{
  "n_head": 2,
  "n_kv_head": 1,
  "head_dim": 64,
  "vocab_size": 2048,
  "norm_place": "pre",
  "qk_norm": false,
  "init": "orth",
  "init_std_qkv": 0.0484,
  "init_std_down": 0.00524,
  "warmup_steps": 200,
  "batch_tokens": [32768, 65536, 98304],
  "seq_len": 128
}
Each number is 500 + 50 x the weight over the matrix's rms, rounded and kept within 0 to 999. Layers, rows and columns count from 0. Numbers have three digits each.

# up: layer 8 MLP up, 512x192, rms 0.186, rows 117-162, columns 96-191
# down: layer 8 MLP down (transposed), 512x192, rms 0.107, rows 117-162, columns 96-191
# gate: layer 8 MLP gate, 512x192, rms 0.176, rows 118-163, columns 96-191
up117:494587452493494515572530528537550487456507487542488528520533549502549551484535492508613480566540563532527489487453558446535511618501595438549501525432499463532451525531561540549475476487463648507548420492526417456482547405514478550469485499495548406480478521505500487491461482494480563488
down117:496473503449461439510448515483486468497445491417509626466491408479580445532473469523504482447465513534528421528579561586568528567487535499507519513473584480491480532519534493590568565503429541427578409421556588541393466490532531580463515503430509405596474591485438519536554463467525486498
gate118:499498443451534471486492412457413505468447455478570554511446463484572679432499555443529463473387527467539541423483606480493571509541530510553506527482553508544469563431492526446485511528550457510505558537524577466489533463440468539533495479598512529505503512416537505416568591436608485473
up118:536483560456472461456516531523462454458435528494514522534524462486522571513527456524530407413429567490482601513603504533562440532433516563549430508521486467535497499412521538523421434489552483606496488431527512527388548510535460446430418441542474544509459554444522465437522508485459515487
down118:445642530432498516505566490497507517474561555583519525455514547451490508424499487462490576504486454482510570454530443437479486395475494498534405512567581540547434509529495652469458496536548493542507517509556385587616572555521490603472436588560439483449611486426441504455503509504514429553
gate119:520591534496454417527427504546497588476547495547503529531498509490467435557525580493435603532475523437473443513549464491387547513544575497504474472514582575492537582479532475421514508507561440484417515473390493485564598511497585527446612489480450428510470489412517496527571566542468514523
up119:407345469499434562399533503537577550551438466504448553514550443552493496486463554460499420473492415546545456569462486454494508469477524459493562463498475489556443566531468495541481460574487510514525444413517403470505495519422477551517505557517453508554510505542502564434403461527507593483
down119:515550465451543529577525486502568474565523571507594490516515482426473530465529461553511466519566554472480471529464580492506473583578447521450450403475409548407447626495523514514570477546500472524447541485560525476492547496593404556544489495532491475393531542549466559445564523581527502487
gate120:585536426571623517399543559543538540537556521434453500545468476468546457566496545509519556473543511484532460524506483395582530484536436556440444555516522534486409463547486396457486464447515521577463534497498491496403511561511551583509513506490482395532512547494526473469501475489467596393
up120:529471537489523483567498512523526541488417497443491440437505461435534494507527409518531474490497513488491568559527482515441433515454457482528402514538450474450501483473517529440541616543443432371523499535572514521562515445419481509469406495511474558483563581478507440479583503554413506523
down120:514473394481447492459439478473546405443583540440563549576544591464454562555475532524502448526485507519370480488540577519479493455595438517494435532456511547523489420522523493575568484607453500472497567527551471546495462416436454504398447493447448471462433510526466510468454553457476560404
gate121:475489460459522471475523504563520600451525493544508421541579458470432551508548599556559469527552464505454603481538494453410493534498495516453498485475533438477498671454532526549513473485477414460513460481462510483631455563548504537406488500469498514452502526536541432525564503527542512440
up121:510493636454581459468486477432574497465518537379465541422503496503426455538529525546501460462554499484560434592515523420495465469497468493485529390421537457533551557475481511500436508541460474400522459540548536601436624532449478520546491498515501441519379428451511509495515550519492533459
down121:363452504537515559499513509468462504461444422419544510550600482409543420530491531495525478538524531486501507453495530533540452506547579425570440445567525530471551529547486577485547566580455474467530504438511553500521538556611464524556432560650555457447452536473591586546515478481489499572
gate122:568420489564486498556557499500510509440510462483468487506402554488495492467476446541435572463578436581490450499531473606525537514568557452536536456540428444499474463509579585505413403553498582473462468470546507493501423442497546494515541473482435465394489368501488540459413587508533582507
up122:530465539468479463553532612528547520486517460532428439567445437456508475508482452532533396461409523508523419558551514441458464479412493533502486547519396549497487515550352487558528459556583549500566472529527492464511620542449464483465559515463524540499444458498522471451483458400555421588
down122:479546462451527474423508401557518458600447463498512477465449500480576556517496408520500536482515454518518520510489474422535589561504557516605442470533517493494457416476535519444476422451381477504470478461513507486494554433607492421507529492489494513510534454465588501490456587386458469569
gate123:442527518431519499451454513539456501456496523512547572493489513447573534473481511390480411557487495525527517535456489504534557508516451571505506510510498497495561426524475582544554513456508494458486464448533483545539530499507495540596518434533517537536559505489527480439550498480506510433
up123:414487546534498446488488458422529563450566543481491513541490471473463546542537538520526523529527494434499516471553518500469473562538496384556448526474562513471545452544519480516512491529476461496464462486507476512517469507483473525559526511566457502444465560442509540567550478459585492557
down123:491449442371483496507517524435505493536502416495509539538497469466464490433547531505469490494427502478438532491520531483526491500472510520463437566628444533519452496622453520514525449533500506502550474537555448523441469504477474493525467519522436467482459487533585545523438506486459485527
gate124:532497518612439537436550555525440615387547476420465553544538493456471501526522527442564537514545416489523529595382493565533471456545500376495513467492550504615503436459483507522476472536608437558444655483453481556532477516579511475430491609469512496552428462465490481547451420486540433566
up124:442498497437487553457451423437544514483443409465528475385491580524485481553476533557501546553500553432507422605529524471427469523515550471517545566488640455524424441505532465520579430548491492480539454530545437490505472508587410452478475521395484438524406520525414563467443560441429513551
down124:594503591534441557554465493529524450479537520539456481467464466521522515440471531505534446443489492517644401503443480370493454459514514537490452504512476423515446483581493497538442526547538450449495515534456467481531480492540494456416539549555436496592475604451506471512536427530495499463
gate125:498465501539607403531514558490558531552571541506525558550556531557497514503577536555570533609557547529511533510536503484456455476514485443510391529558471526445628521456452539468429485475442552510546560496433488546571471471494545487479508517506464464538511488515560449502539368442563464514
up125:532482480540559569569444441439381478620440521511524563489496375532487530573545601492555505501607523515489548528466604470469547566545510430566476452551516427535527448495543453490542404516496535574555558556606512471523570555441508551429507377445436534585534587451456525507534572546479429510
down125:524454494445404547502587476453488591438458493474467426488525455507576560561473523524568604458432520469472599504449500546515449551619525554562572428533488545401518500518520533465610523633567563459494534518444448475510522475518476424510565486486520560483549454567507504528562508444523477499
gate126:449527458500524484489515526393465478588555518511560525534413488506494458470529505553486501502538530549466487466466474453526511532500472538512438498543466409477436492449537449546543435472506512454510489436520529502500504551531585459523506511505571509494522502504468595484508420527541406475
up126:484495480496499495539540446608496510429521561566479498560518478477476502483515441492523550397504478549428437407509484536513457457571508511514496469533436513470477508492402516495443445587481557577434485536548484435520490464449467508517578575492418515506575476609483525453494496526493489550
down126:501547484465510547535489517511409402569557514544458503410434525528493505498538574536463453552512553479484486519462442507419545549455614623497401509520537447519429548535539555509501537517570524441548454459523512464481433489441561559487483495545524509530499523425526548482586403534575464547
gate127:465571565521497569461514552394471496485503511510482450473506469479515528497549462518527476528559456544526452474588436393530572549467545491538507414450552512478470480521528462532448456485420452540572488426525440517609525520531518419478605556491554447575576512483462476510529453547490530485
up127:473437431544511476547501433469531539541472445434478501507398550516601488560583557457537469444444469477473455625527459499553504534547440517572507423447553501440482480523472601416566511435505556492560524522504514523466527521441458511506447533469530447492469499535449573512455467530459457501
down127:479480532437585396532500552524524572425492556550584490501542492433501498614461567542476552526484516525502569443506535549457432506404463444388498615485542457473490448529490448490413544514420487476529476543495521478514484479522414495516529535492469581513519458471514478459442470389484495503
gate128:479486435466473590556489535569446496472540494569444555515477599453602410506559487422555462506511485590440426498460530468529498478487535565454447537545452485528489543417468529493391575497467458532460603538442495611468529506590564491353498511517506338493572506444524478455517550530555517532
up128:593510499454531561538447524450554410618473489491580449481507516496534453629544518489547547548522506515557606534461447526517461623450511460585535455534486443418378528651506432507629448430534551503456432596491501595482495452389424493525497520527557554551528485461556493463498465486471581470
down128:521529478403558512480560490501461515523443555470500465515468492606468530416472433560547509510465390565512617483526652523522491527477495468601474571555467542494559469518523482496625539513471522496521418494531574553511515500526481459514525473508463486461444482518441520615466495532440596517
gate129:495496543476577468460432533509453532547454569397471473512485504480465476462493495481489489512507492484491525538390505454554467475492464524424447515442540408450517408475572553472482546617444513539528415499490508503581548468595505503478524374491494561562497418536581505464461467431505472506
up129:485449508446540515455573474545447510445486536484641545549486504476469546486466512537473474503566524484438546468536482532473491608529558428551537437446543523488531541457465491521542495511525491473430471521532510516445498435409536565525490638497543452524461574540542522466511552537512399542
down129:470487495547405533574486477543495480535415578476524536451534535509567501517485465504483457537554583483393416539604431423463461457529539567377523544441509468568575573461528426501519565453446384495430511408553554449471534623521453502551505517511470517552434509494542415474446495489557520516
gate130:499545567454585478455531558462373530497467473524537417498447473442506634569393596566452431485518502527528498570557521563439427507542607455441481518414540520439520499419408413465411521454510410523427565439462491493486455459453583490551462523508469543415511490562501519475573516467460562480
up130:502528461571429603463602427540486513550535481472483425569483512624575456427516488503495467530466460459572470423465458421506414553525485492531487553430489515565479480474534584369464580514521507482457552464455461470449539528585574546541597504424492498532519530491425513485538499489487501552
down130:515423427488538430609592535358493506495520531521560472529558533519452443532446442507481471520419481483480401461515581510474529516434436522463544578518468425359508529441495532457439475507576532476555520425625514529487404393537451528482540576513540483520488491410557589511429452483484500462
gate131:557567485513553431496498460499455509484494520470528499484484503594550541531578543494542532533521434462473522450336463582599540461507547556566515566509538495480544594405444443449469449492508420504577567547469573460477498528492560547468539582476547452483457504458509512557460477414489533438
up131:453478591399462568482488577508475507552434468516582573521492532482396566482492489473546431530470616496420466473525495499521406575527501446481522491437485553548484492442495605535497469449515498453545538516553414481474562531494466468476521499460506479519466508558499527474538492446496517514
down131:488538520480522538591532508527475518519532440465449508548533525498478453527603456502602540462475507484508493468521558533456548471517476487517538544589503514568494423576489542514491489517483510535472542553465514512593582583498515524487464481507405532543430528501547453422438444546513547488
gate132:489480492355547472464450428462454481508561540457506548449486479477504527428497513461518477542540583573595559541510493520492525530603512546465560444450524438499422570427484499491457516493431454482552437467501520406556554421551542489494575559574399460534505483537525513561582525554525424603
up132:481553480449529391530509515484445543508555534450522473404569504414588514525440473519503463606486469486570414506536541422489440540529527540450495558403532488535527556539412571523548522412371533523491476484398541521493559603460481467535536520505490516512474463536465528500520560561532503459
down132:524549548451543474511526567466491527427520489516494552425420479568476434437505515583481555538569344561504472435555562546545537501498485441430498598512509458491381481469446523517504512482388550540628650433542514467434473488512478596552385428482565421535502427585478497490516582450483564586
gate133:491610439500462540470480584446419532462543433580532508584437531517434574544599497538537489605399452543489551445413534539428475555388589566558516511407445551424413539454501387534454464564456525465485513530500508435595475484514490587479576501620524415524558460448481551539425460458450553415
up133:481420534551477527419413420467506509494469481548624534497597492513484520476472449437490466660405491438496574494426550578526487505579530509494496442433407450565530416545469447547416509514458547469492419447498541441512482499328494525432461420582461560535560501484468609447508510481553442496
down133:454478505530445524479570458480484404517442501513507613496472405391559477505466564500495466536488395598431472454513612496522568477443494495456485449582476526583498446564492531592414436396500462531453479483589530510490430522460500558460540609559584424457530543487512448492534455495489481493
gate134:534518540503447461421423488514489498502553484495488447413505436500444524489547585530480366490443580466577479548421464480476523461531497467482408545437513568461517433485535526576479510582547541465591525431379527542463489411516485423567464461490436482455467488487498460447552478470478534573
up134:427461535499466434512474471472460568545486580473550540421515455553415537584458476503391548474471495466559482509435538646450385452502586487522447472420463407580536577548539511485366537545623571493515509515515517565441481393503515483506536557469490517542395485447502456481496534548477517507
down134:453485496522428466508412456468433501486360612463449494499464600486483468452517454641494503452550510498554513505513562532559553601494545459518566549528445481541491493501440511404475501538564440412629579472557540395490586540581483514561488457461477550538459521512486507519403470509548502573
gate135:501528542521615450409522496471481414509561465437388490472531530505551438553472538559477448502550544555575582492501558489446488499447466493551503447572544440553530525601459514462578486569474455406581487379441480468519540478482515515494630415542451409476499463463474503487478575559543447541
up135:511492484535532539561444461468586554462477498535530501540544449500476557541453469505503482491443510580488446478523459480501458521487538500517510489543565431476532422492530441478434550500577434480474566438443528515531516581493559556589441527475527398566517474572438582493543524470450582474
down135:574501542579377420536480539545492517500548495498519519549463451532551616587497467517455445547500465518445520521580464455459525451549401522490448517482479521570499463501467539500533559468441420533558557507575485461546385476476483459366494502467484486460464464480454471428398557568556525469
gate136:514510498533484574502551499539505444475443497527428501540478521440463519565433465447481567563600495543504497474639495517453404473504505557479508494551486550417520520523489474472494541569439499489616540507554483457449544513529437499408566630563417455423389503500633465539601487494519572458
up136:510392581593464560580536426523535476491559523537492398484537498504528479518503500432530412413478506481418469509445504550510496456641548554466490566553502552471538491456411498436511499500559522477518462525485501423451557507550547514560598597509452449576529458494390468488490396553611557417
down136:487530533505573526401408494457452481573539458482467503565522467577563580538549474492498424545549438442446476603611555478557580408465440527483526488444479499465535435437436478468541431607510456547494510426566492459524491516440527525490533374441560546428447486403509452504435474557525570498
gate137:535501495493484476575486527467513553521533524460473441535477437467531425558456395524467434565477510474564404537494503544482496558554581504509491506554482588499543523531562542430560494432496524554415512424504468426562417451525458485497581539437423500475506478502518476475489590455499508581
up137:555569379527569525480483568512447459495498567515534479487545580514467452492472519531486524398582492567474483522414608514553526435575511421415408495459588554481431488603421559455477480479438418557576436465441530486469495549537482518491422545524422528559534462526473518546465462472571464510
down137:497500553522569516459459563528530551494444491471534498468451467495627580494516448535488480536463490462475507434488480482390559585461395417509494463529461496435480494451504499511489568525506507484523493485539474537484499382553489527433512525426487466571497493457475512477432509451535536468
gate138:513531455566526483565452493519530594417451561521534491496427534467484478455601467541411546554580528467433540534549472499464436595541565466424515483521445533536501569583453534474530618494504507510554467528531449477389441479483479451500549503540520493576472504506433545615574480443491561531
up138:519472525527468483492502480518439444528516463430496530568442470584482489619374452449593481469590429550533509567434362550548549483559437454602475584461596502585508482497560506399450584539484553571469471450472450454544553617529516454440544522413446538455528460407511432420547493551535481466
down138:398534502597593470506504454580442503390465494514524488501441387450438496564514596485487482487563412393473511464498461546405502499512383459626550503416456578489582469523532405489490493418372525533439563573496511575477418413415499504440411486377461516411550486387648454522421555488484505531
gate139:459548478534483574465507538516500512504476527528500592454544486546494501508524447444481441486473518469415464436478564503538482556495507532528482508427504550506496442412591489477517492551528522515536507539394524456541604507486519502466505580461468530418521452503456549535536461524475510434
up139:481469471540514431443521466540517479573419557445496501493504500456487510566394498498504535495566506566476506527405593574579512521453512571473462535489550565538511468437460471489461513542476447477527498468503370462541607635549499422404470521502557458579480471572487502498478500485435456405
down139:500524537522549477493553516468566520490489548515561494491520408498529469481512470500456505520515494513448436486504483492529456576526506462473518484511482449443501466497457500470468464453560523564507531514519477478523566603424509521549505485484516562494511501578466559488588570551438514497
gate140:468578484489593439526441485542552503480444467452613605520571440543566510519473479527454446483553399543527482583478428506540541540558500558500467477625496532523534508562534537496436382554540532559468542503469497509551433386418438448379555468476389530502523514505529576546473470508531559456
up140:549569498450411461538495406547529450463488542531558549402576464488489471460507391463528434621574493443525501606577527496500507476437584496495475535476488501463414553586562477507465420515501497553552571497458630558601491452463553481507413329560506475503483563446516518543464452434550518445
down140:445593585544554474470537495563558485488454479461544507478664527490549412514422507539474512470485531455605408582572515580559503499505579595570498548466496499562501483642394549431507421611538503537530591473547463526488426475502538509471434409592491563496567490528461479458520446641508540562
gate141:542501520513394457545533456495459541506462534467578486495534525530457515502483480434505646600568596517468566604443456446469424475480504535573506452525575454431516529525381497531492442517527517495466592559467443438515464470423527548428477453564492425522465486455437426504504521495465510494
up141:547579474520540491539535461528375512392492520493533446456419534489399441489507420485459503453510561505528427601451356524523411459503508579548531501421559483440502427491537514517526511428578447469509565550449485475507560494567468608414526543419511527484529465574488507537385504476550506537
down141:466515426465498484467529554467517501568450509491546468492420478507541478464541547454539490523472468548491486468521501517616479444467479552546546436564427429507528485540427427544484494473474410455479456512614473496548476576474511505523443550472454445548532489491571586439456575448472527422
gate142:486511502498631493516397456559547522394489520536542467549466519488492432541460443513533493559522474448463546511464532452460475575536534480581484521503414452522474463485569451482482579521443433535448442411398499481523484454439638549500536388528407511519547496555396513552541569542512510538
up142:503479404466505450498537513544470516550512555556512561432476581426499390501543520470442487362493480484544557530544502609543501524424480488558467551500541562550483452546418515480492453507468480456509555432499553490469546476503393451508535563375526437526503509515471536560548488463448565424
down142:483570478488497502458518466519442365543554475500513542501569524510461470502467445549522488533450495415526548447480454587579404475393552474460499444560445467527572472467514505415489531490556450447474456530470478474587561420611416446565459516511561457532495582481478530559518553531502419509
gate143:581483472595475487471537494517552496553416444511443509540517527583458632501533419444540551475451561501448523533492526517495549520534479475588434488557517490511519511565548483525536424521528493409534498523493524520553546416495446532493501513464563450477487564508532454545468450486507560445
up143:450552540597486544503574412484469510506474509535459501502477482517383569396554520404467547451487447530422572473502467497445514473469461536544497583446477418428462455537469439558551427558476541484571522496493499497510561435492506552473500531464536498489501559552571464530495506471486541455
down143:444508520610599442467507465526480467466521487520610511425567536450486533489461454465558530476532522516540422503543548555541611532476438425502525410514483464557420430491493486507503498402512472480597522377540524503418471543478470520511519426482543506500554507517610447452417482503474428573
gate144:473500503468544512567434466441480454450526482477533479460558506528480597495510448597460567545484467508499599401436414472466490426461574425506569496499469470421550461478477529476501481540440586520549574521525505438523450575469585472440489432508465543555573485451496484462562584591558468558
up144:527532490459513530471446573468430618506524542596440477613415462532530574468422513501497504488500526537589480529558506523502504566513445512459489487448463511516530435542525575533459544440500461565526540376407523556443537411437469514463447664520420504488490487500523482540429594476512548471
down144:445480517508473497573446464460581415476467607449511486474560444450470508486383440499471487505409500497479498517489492522423514426506546565492604669398492557437433502457466581483430497525429500426496479510482549533516417501451407525528427479505341502563513502477615499516530404513515418500
gate145:533453461511485467569482486486521552501526463467510543540426439497513494440490572545466555524544494594518404522444531499520464536530446550471556558540541556429551472460532523448432385491508545487482430490574655530551612470513549495375440559474534477496469447523519526493499434476512587504
up145:375505531513509424446434476560576486483504465453450426510510570469461521559540433559499518549447525501503490521537534427493566606484499408414475444586484515419587582514446394505406514434541469466586477488427537519477463483476493448484477541545445474469454439479506527465568505504443476385
down145:530464499478386515569551463545505527526535472452583423496545529438514479586471396450567536425483580470443453524553545530497503537556401472571455473505417492489573519549458433575494468529542412459558504456364539473520548520462519547475436473517480437470464544503571506536587520477485506412
gate146:531467552546493536451523484406543525449544394517524587470550558579421499450547497483470493510546476483499424524552456517512593452509471478555564538467444445418473524509513565455383567496492462453502459425451546540514489426495531497482437436554491489471450516461442491519564576554487559554
up146:558550535539516526427552467505490474450426590450484453502490504546450526486484566483579554389497634520502585512503525532526568391438530426488580366439621562429419545446485527526489506396515425470441497488563535460449630404543566460553460530375399485513426437483520494492454506487508473499
down146:467500507404514537384501426471445500506519533551496443569466611575575567586545507534452519528482536489475443485460538506506563528427507644543498519543517517517500517540512517528442607555433499434541502513447608548557562446566424537488524504475520573500412419527580396474564510483490476439
gate147:535468445450530461575488545451469524397460465482441484592582570533446535511538524476450475451560503468551468494490460505454553505378472480452508528473564524550475519430443428455523412524565446451396544540460389576535540524467461474465409461525507449506543467494511497406483488480481557486
up147:560492476491515546479533461495520554463478511527523529518493464530419630556632594526464464481565464530522550521459545521468567441563411544470524586543564500533510525497484556532565436549408499478571493519458488500560518529548501449475428446476519489466519587506464467434572515484397522542
down147:569518490475588422601529460451491596407501468581466527500486552426447517463534479507485520557511499538468503527478643479471500421396433457570492547439478496479559532416460421421486437473579423515431309468523508535520466536585452530582437493507534565415530497487584520431520502538498480529
gate148:464443429504545565519518598534525438505507391579438425555479481429449556539524447473416522535557532490522468533563561549401530578528446486450494590617447549546468479577422534518541607444512514519550422476521568522613467502431424470435566441419457597470491484435582572473452458459536493477
up148:487508549582506473419421503484462428609526461580571473419429638552433530502468484419535453420472492546494460572550464593493501465440439551492435520514472496562434516522423512413483515557519572392462491472589495540475548681516536506452472559466496577552563476558474517455460478508583507502
down148:440548508525514549491540449527503453467449527527470435482496493408533519479508545439468415494496509492578501481430489531492509533512519496492578507546494501440560462485427514538540522529446542502521498584434405475544579479507601571517542431492540544591435530402546481570508460603540504569
gate149:575490562622515461535515516410544472551555494509556551445545480574484570536552608523459487538507479449447484440519419498525455522417436547536484509524484397496498577515552483555519462476562556452415550471524533480580426473507481525454645498528613507518404537548460627481419461432504561452
up149:490548425509438495524524397652470477474591502474484571479501533416488428535542477470524502403439501535499531556546537498577540447555498483532504577418606583564451435445483515552557498379514510549496554487425478587482575475521476575542497581446505522478494477498574396492541486555433450495
down149:530446488478493474441471484453487491601603448563523353484526488625448528454488499541509417539480599517499452445534401508448432415554555646503559541477493437502544540545538632553489563515516465548564482489461506499603460599531411530464548513544526558471514399529513541490563457530572471430
gate150:505465428551537449430459529539523478519514543486563465541497470500539541512568533484534517473483508605578464550538430395500572470530447544457469560469514503482508528509351483517407560530509421503579431464483440540561471545600534441472505399519485378496589507491486489541561529530498542613
up150:566586515574464487429492485593508502519513590609431449515475515471367530535468512445479535525544498552547409573508519536482492453507491449552484553460490584525488472531550462503522425459605492512436493492517502493496521622504540464414486496518509482510538551371473452463474470450517524466
down150:511437488581601507437407531576515503474465515453572569518497482397510471492419518492456542504521562414433487468463525459480564555472541450410446562464462507459557507453415611542537428461525334534471500479501467567538474462497606500538508510561490501488478510465479470501470421480494469567
gate151:521484491549512494545531463573464446513547516580635455494484535482515453537434558445418527501551549475464420499511544434392514502465489478542513579426502532390495472526454448566538388476511396435469542550427564552518433508451531505458428547556457516499588569452500501474525458497519520470
up151:464510507408493505372577528553506421428581493426550512458464507490547503519588527476475388573496560485571540579508520508553400547448556489386526531601587506486475486440554553499549535460504490500446424542485421480433620563478532582516545538456514593527526452529552438445501508519516480491
down151:521529543436514508508544561488441520442504570420553575497509484487444492493579449589537502529548556459453526480497482541470512550452506491535558496579414557507482563489529593516572551490506548463534474581534528518460565384606544399469465498477497465544438538467530513422493536529437551455
gate152:506459472459540460487548479442534452554483452476464594536525485399466499494478562461495423500498566472429521507469516520448412535524472539560422526479484563533527510477582444545510515573451526435520580447500498515508481460488461460523543503515485430471418419448528566423578585469473449521
up152:578526529549481555486535546441529496469446514534445529484473491501493495518432516437553454442564477558510564463490485482558499498482580540457491515455508464461489498465507405560481436461448511463420534547536536590513485497587423533521532584423480554591470481507491493469572591517555509464
down152:535517600515495573568528590482573536493518562559535557510455498507520445463570511436559494496568463514508497549544543519537400512442503467457431547547559455509482444504531458443486525529572533456542470547463520406522450508545507468527440479534566535511501472510519500573481516516468611501
gate153:502415397537445426504583494563478559500533501434482483536572374535533542576453544482512501478465473493512519485479604512458471540539488524524547500443552491456473399536521464516486413475425538484571424440515452519525350620443526436506568580558483534582461534575439578514583515451514473539
up153:472512552547463558522458468404499490373450465495472487441451449490572557426513476428544536509581490530478528517522538541424528486583550483490467562508410410539484620570428412461435576564543532518513471470568495491505485488448552382507459511581534479531483456407493536528533501521587530526
down153:471559613507440393486473492489505408526559445418522533437546480510501441536569570411487489519462487527480462530471560583407382517498417395503506510520524455531486514512508445525534546474374528555465554391492571438437500449528475545480492457444562474502537497501489531528519520573566465451
gate154:501537512532517511509481536468508430497458524501508539504547453513578479508547485482445465475550497505515492456462569483461461474503590402430476579457420517492585481457458472447409503497514436509445460498444631582474469515485431525528461450462515533409465450512483558499431515418430488525
up154:562468540566462467484426556481547459441600483460519558522553524540507460486502508521567506591494577492555498484476461521412494547596535523458411591476524559544534526568422436510543443514533513511486440506546492536452498566502434515429492477423542594372476415509470520605465462473532521452
down154:452440554450530513506545491459466468541502505547511430467516489472544543540550474521510480522523569546479500531550517390551452409540398609500519476550465605541436455394481526589554494511594413457511541449492518557470578535555508489488499522454535529500417536481493469507508537448516643468
gate155:523500500433461576548496437499497570465480485458549554527509528580501483443616487487519450475533505488620500480414438554493405500496462562470421564529453569446525608582579605526502494403529455508498468490514520522543489599476461519546624426559469488397452495495558508460466500492508478496
up155:474515519538475594627545504468414541479435476470555480555528564554545546558449508497564471504487412494632477516466398447442464522566502552490511382561497481502519478389493465520520520489518519468490506487576579508458564453459404507437441540584498569469459444502528491487525506543495497421
down155:532546585455434449564400430472538430528495402469561536571547463555548499441519473526612480512642518544518450458481560554439537524531546485497527532557492430490455529541509524506555412569517533494436522465462502496485513541548484526435512592479488440382442554518561585511567565543519581500
gate156:485493498591409466584556539539527511552549505449484542540553544567491507512535575522418559503528592510609592466542513496562451503552575561559412438556474606456549490509529424482467503529512517534590455317516623561531515428542486505440480520432475535499544543531602465405404481391527555454
up156:502581530470490604464415508505412430435503458419519488531503465414559521591485496489525461457442450437565439479447505412560465476448474617577452482500527413499453467577455546526377553565587462346453462525539600497475474448580566509437425578491455634428557540498522549469523460489594432402
down156:347470468542575519533572444514595466545485556448553477432478569565450573537521464411534627495524530444528501453623502497489533484550474478502436465460430555490429496521436440484520499554430453504555563468384590580585544519477498441520460383523497515456539523451538426544437536454572549507
gate157:473479495473425539479553542555484426545533474454504505500497548527533519562525496514535551497601424499451446528523449573508513492545473603464532487542543474447484437460550514566496409524618532464471593492449483438493494515511486502468501517474426459522379512561408586496496524433456480436
up157:490497511488560509548447584527572441543474526444539526508531501530502491479588516565462504475546491494457582468456577514476458486516430553462420535549534472452504482476515487535482482460593493509564597447422614520485475492574575432446487579511502551494459537499370605505614524540512569524
down157:553515585546454454461430499538517500554551525512544498387505478526535436518429500496456501555491511516471502486458435536477515499488442519423551559448446576456441572479581533475475431480509449493409550500498380542480453509510493562494481479467455465465530517596520392532484482447534497517
gate158:498401521481593541509454546476484528551560497466493383436527415389615433486469546523505505487518486379410471531459519558566480432492501495464401582511558492500463494497510496478596461552541518554464423436505516498501480456418394499505553452470415520456421505542477528499578511538443520433
up158:445499534562550569554413557628498562519395547430502504463501457584545554491436484576466457482417473507495482495505551525555531522454469480447530511451556503554424490475511552469522551531510620479544435510580454476563460556576537496364479469512479543445537516460544521496452504471554579473
down158:400505446547426486498529480499445555507519504420543613489474404471590595570564496549495546555455517556420414512522479453513541594444597407522566475508475551468533546428538491481425550521439579464563517512500415472493427594575521519487447548456509491541529508545616519572420568531497455462
gate159:551449453509453591551513447454451522489475524530558458513497532535421536498459522448433468444512497527530512582421418558536465550614487452451488403474544441489481493461455481488522493502412489448448502439562516451556501539550478479513558531513447522568493517432481487465541528522612497554
up159:490464571444617496467509493434445421448633491567469477561486487484582477569534527501410543480513443524481596470443525452485468507403475553494479528449441537480441531474498425560478601495480439525514547460522510519544483426439478654575549517446519457463544543517465491587589606546387508437
down159:503524478444454466460499410458549521425442479497430582457523526485508457531455587462552523489441519502476469472523527458465569491432522436413505457559521503521487568613502444555436423417528505485474543480576527498543456496547524567424491534430463572509516433468418533464583540401451490514
gate160:536515515492485593594497593446597529484525431533431487462543545428458580512572521481585436500455504484468545576564472460471487444423528508553502505480491522466513375427485509583530540489540534514481502479536493526537376548549579500516543455470494539521549504532576432540561515503495502484
up160:451549470511573441404429443522577565549435526646555569528451505505423472450515438519398483527393533573414516505481519505477470455537508437444520381558530537457530397582526562483542479505499521574443444552482430477486472524430490453499553509491486474423460472468516499460522547493490463429
down160:491515466539523466432519478457427516588471509489530437577415508617478484468543504415446488474582527471507418529423675538493538490462491513563478489558569588522458559399553456479544442447530572519539477553521536419551479495455526452476478499411488590567373515429516468477487484470511454530
gate161:501496460436470451557579540515412567503599436520452455464450560463450501454523536491556419471508532458511531532539538512602491552472368497522499505531520457521474498459476471500467608517475532346449519502544561505553548488535464457468524429468437494448498476447506612516484424463553469572
up161:492541511466543549505571505509424493503514349574506473423482562444623588520575528460534508456526487452538488493516534561517465459435475534516511521480530538432550504532410533504454496508539582500460476500500499484506499531545531573481462447527501551520618538547532451462517535463565531501
down161:477434539475525540433469552489490484553496635462514537486433470451409473464492465449460462524503418468493547549506449524491512439565598477470482566493497470492448500353481465619479510527473491522465510459500563500534535482493527404488435527517468525440467521493545485457613497570428554503
gate162:532432508520580438552534467490540556496478556490578473484511512530453511406575590548432484450491468406527487430490597387517431475528483495581580515544425573505500515582467568462503437528550433496540491417566515484464516507489459540460474445528434516505498455438422495485538464472440444567
up162:560445557602451473413475397519444441521453486455525513509520532438507554503472481505483490549497436470466448572613492467541521467458544460541578423544506457637497493353426530438510560427514578536541387534535477546484548564459565474489476472591528526482505467500502496411451582469508553537
down162:492488481532426507427531484473548606509503474578538555446605571553497560483467516537522480553454577615516482537468527525477498541461436575556493504432507518472442415435480461421440495500520469484469486569529517491523456580615488540526498570578548494455467443464573546478560526467461511549
gate163:626450467485376478443448530539509607569435593528559483480427450510545574446470580488505532566465485441548472478591396466446543601455462553524566537454456495478525457479492549459491515606517519475421597451547483482524516558545553488483557506476445484497591445444565610508518470468543533367